Weights of a small transformer language model: width 224, untied embeddings.
Each number is 128 + 32 x the weight over its row's rms, rounded and kept within 0 to 255. Layers, rows and columns count from 0. The size above them is the row's rms in percent of the matrix's.

# layer 3 MLP gate, 576x224, rms 0.0802, rows 226-228, columns 0-223
size [ 96  97  95]
[[132 119 158 152 141 125 191 121 172  69 137 130  52 181 155 160 106 176 176 127 170  83 112 119 185 116 172 152 140 122 124 111 107 112 161 127 137 158 116 141 143  58 175 177 122 117 156 109 130 140  85 108 171  63 174 182  91 230 111  82 193 157  93 116 127  88 110 142  97 103 152 123 179 100 138 147 153  80 153 165 155 159 167 126 134 144  81 122 120 121 116 187 178 128  95 141 124 118 145 112 128  98 153 157 124 149 166 118  73 131 184 189 154 171 124 149 174 172 113 101 164 172 114  92 126 180 126 179 132  66  67 113  98 118  96 133 129 135 152  91 144 110 103 128 107 127 112  97 159 135 134 132 107 136 127  83 180 163 131  95 119 153 130  65 215 138  78 132 120 122 104 160 121 183 161 137 157 118 144 167 171 112 127 124 134 113 118  85 135 107 127 160 122 107 115 149 148  57 134 132 111 125 156 147 185 169 158 102 149 172 105 138  97 175 170 132  86  98 181 140 122 165 145 174]
 [156 129 172 127  30 175 102 161 140  85 128 131 159 113 151 131 133 150 139 106 108 104 156 144 128 121 148 106 121 122 138 113 128 125 144 129 109 177  91 118  78  73 178 127 165  83 135 117 202 144 136  91 156 155 181  92 114 133 173  43 129 122  91 175 108  74 146  99 171 105  74 111  93 168  88 117 122 120  92 113  70 152 167 112 148  66  94 122 133 121 138  95 145 159 129 132  75  90  64 128  95 169 141 117 174 179 124  90 142 113 164 157 110 108  76  97 213 141 144 120 111  89  90  81  90  79 119 138 155 105 172 102 167 168 140 148 107 112 120 148  64  50 140 146 137 105 194 111 104 152 103 116 204 103 151 137 216 105 140 152 124 120 144 165 176 149 134 104 117  85 177 100 128 140 105 180  93 145 135 127 120  84 131 141 163 109  79 118 135 108 130 112 107 215 130 147 112 131  53  88 127 149 102 137 107 142 164 167 129 110 135 106 180 136 137 125 118 118 121 119 122 111 160 157]
 [ 96 101  97  78 161 143 123 111 206 193  99  75 105  89 147  92 123 147  94 165 118 169 108 130 149  97 148 177 156 111 110 143 135 101 108 186 119 116 115 121 116  76  97 120 137  83  87  64 141 140 168 180 194 152 155 126 180 106 131 124 100 146 112  71 118 164 140 170 123 135 138  94 162 129 129 121 185 152  65 106 140 172 189 145 140 116 168 161 156 101  88 117 141 163 126  64 156 111 111 152 145 173 151 133  82 166 165  59 153 155 144 185 114 134 122 133 138 171 163 143 153 123 175 136 150 210 168  95 195 163  77 160 124 135  91  84 112 134 153 151 116 135 140 158 117 207  91 119 111  82 125 112  62 142 139 112 116 120 108 112 164 167  55 130  87  84 151 147 128 112 135 147 106 110  80 125 105 130 179 113  90 132 102 111 193 104 113 128  86 117 116 113  68 135  91 157 174 116 108 148 101  93 148 181 153 118 146 124 137 134  57 169  76 166 118 145 158 153 100  99 112 143 122 112]]
# layer 3 MLP up, 576x224, rms 0.0808, rows 226-228, columns 0-223
size [101 101  96]
[[129 107 172 219 102 152 125 109 150 136 167 110 100  85  76 131 165 126  95 139 112 116 120 137 155 149 152 129  88 115 165  81 149  86  80 132 128 127 113 115 130 159 117 152  90 121 138 175 171 144 142  76 157 139 184 121  94 120 128 116 128  81 136  69 153 119  94 104 104  95  97  82 138 105 105  81 111 188 167 133  70  56 133 107 131  90 159 111 119 175 134 144 102 138 142 173  92 171 202 183  75 125 138 120 132 142 106 186 141 107 173 149  66 144 122 142 114 120 144 161 112 113 115 198 113 110 136 163 111 128 134 116  85 197 106 168 183 161  81 165  91 117 127 145 177  94 130 173  51 136 121  95 115 187 117 129 184 143 109 179 118  97 103 146 143 139  96 131 151 173  88 107 150 128 143 110 127  32 138 121  85 153 154 117 143  95  96 124  77 161 145 159 106 110 169 137 191  80 124 115 143 135  78  71  80 111 141 119 152 123 119 177  81  92 121 106 142 192 151 156 141  80 145 126]
 [118  94  79 194 146 141 129 177 137 140 101  94  94 121 160 107  97  89 178 158 157 106 138  75 154 142 159  96  71 165 100 106 149 116 128 108 146  63  97 139 145 180 166 140 139 160  83 100 124 156 198 185  68 123 102 166 156  96 111 224  82  77 146  88 114 165 122 149  63 171 102 196 149 103 143  97 113 152 129 129 163 147  93 145 116 117 106 184 141 135 146 160 121 136 156 132 129 123 122 125 122 165 144  78 139 145 138 140 115  59 112 101 176 191  74 146 129 147  79  61 109 120 163 153 169 110 112 174 109 174 163 137 102  42 161 152 128  94 139 162 172 161  98  97 119 134 119 125 180  96 159  85  87 169 151 154 150  92 121 118  79 135 109 117  59  95  92 142 169 142 105 138 145  90 142 114 155  81  80 137 114 173  81  91 129 100  99 114 160 145 112 163 158 100 131 122  96 175 122 166 100  92 141 100  82 125 135  88 128 155 156 102 107 154  89  91 137 131 145 103 157 108 105 149]
 [142  86 128 116 114 149 157 127 150 158  95 137 104 112 124  91 111 105  69 180 170 148 156 138 140 107 183 110  79  94 134  66 137 131 112 197 159 163 144 118 153  91  78 186 143 137  64 101 127  97 180 151 129 149 197 159 160  86 171 118 142 157 105  57  94 189 127 190  45 106 155 121 138 101 152 141 148 164 101 148 145 170 144 129 130  97 132 173  62 109 121  93 117 125 149 121 183 115 156 146 147 142 141 101  74 130 144  67 167  82 158 164 114 130 117 110 132 107 154 143 110 147 120 133 123 143 214 147 177 177 177 146 122 131 110 115 184 178 157  95 115  68 100 165 131 170 100  89 141  45 147  94 120 145 106 121 130 140 143 108 139 144 132 115 118  91 140 102  71 183  80 140  83 129 145 107 162 140 123 141 140 148 113 133  94 112 147  58 128 148 113 153 115  74 124 134  76 106 185 152 128  90 175 130 112 169 130 119 144 126 122 157  89  87  77 151 106 127 167 114  78 169 178 172]]
# layer 3 MLP down (transposed), 576x224, rms 0.113, rows 226-227, columns 0-223
size [ 97 104]
[[138 204 126  42 132 111 119 142 148 142  64  93 166 101 149 155 147 124 144 145 118 150 119 111  86 166  90 102 130  93 133  54  75 180 118 157 115 107 109 132 147 111 107 135 136 131  96 144  75 177 170 123 162 146 112 136 180 109  59  73 161 156 140  88 170 169 130 100 118 153 104 120  51 127  94 103 105 115 164 148 125 127 110  98 106 122  90 156 127 117 155 118 177 138  85 138 111 130  99 130  61 122 131 136 117 110  89 152 125 155  93  78 117 162 151 138 163 105 170 102 102 159 114  96 108  64 148 108 127 139 124 165 100 115 145 142 170 161 142 187 157 160  98  98 144 188  64 105  96  88 171  95 187 106 118 117 179 153 149 144 133 134 142 118  78 114 171 119 156 125  68  82 116 220 129 118 113  91 103 142 113 131 149 135 120 142  84 190 166  89 152  57 116 107 160 189  87 135  97 133 125 121 148 187  50 146 109 158 142 116 103  91  85 127  85 118 143 120 102 108 195 147 128  87]
 [101 136 145 205 147 131 136 109 178 110 166 117 155 111 140 104 120  97 158 118 115 144 131 177 133 186 104 120 118 161 141 159 180 122 148 130 150  97  97 123  94 104 152  96 130 191 101 156 143  93 178 118 119 186  92  71 144 128 144  24 170 178 121 160 134 141 156 177 114 156 104  98  94 135  73 175 109 140 152 133  97 113 162 129  67 155 199 110 101 118 117 167  99 148  43 115  48 152 150 103 106 147 141 136 147 125 163  99 115  95 173 159 128 155 127 100 171 123 143 105 142 134 129  61  92 148 158 150 129 134 128 103 128 177 130 102 168  99 133 124 113 131 133 151  69  76 131 123 148 167 116 103  42 128 132 106 169 172 132 141 115 110 201 121 151 127 148 130 123  93 173  78  82 142 121  82 180 123 150 118  89 133 116 112 177 116 103 126 105 202 129 156 128 116  99  99 150 138 107  96 139 179 118 136 164  95 101  88  85  78  99 144 137 165 139  72 116 186 167 194 113 126  72  80]]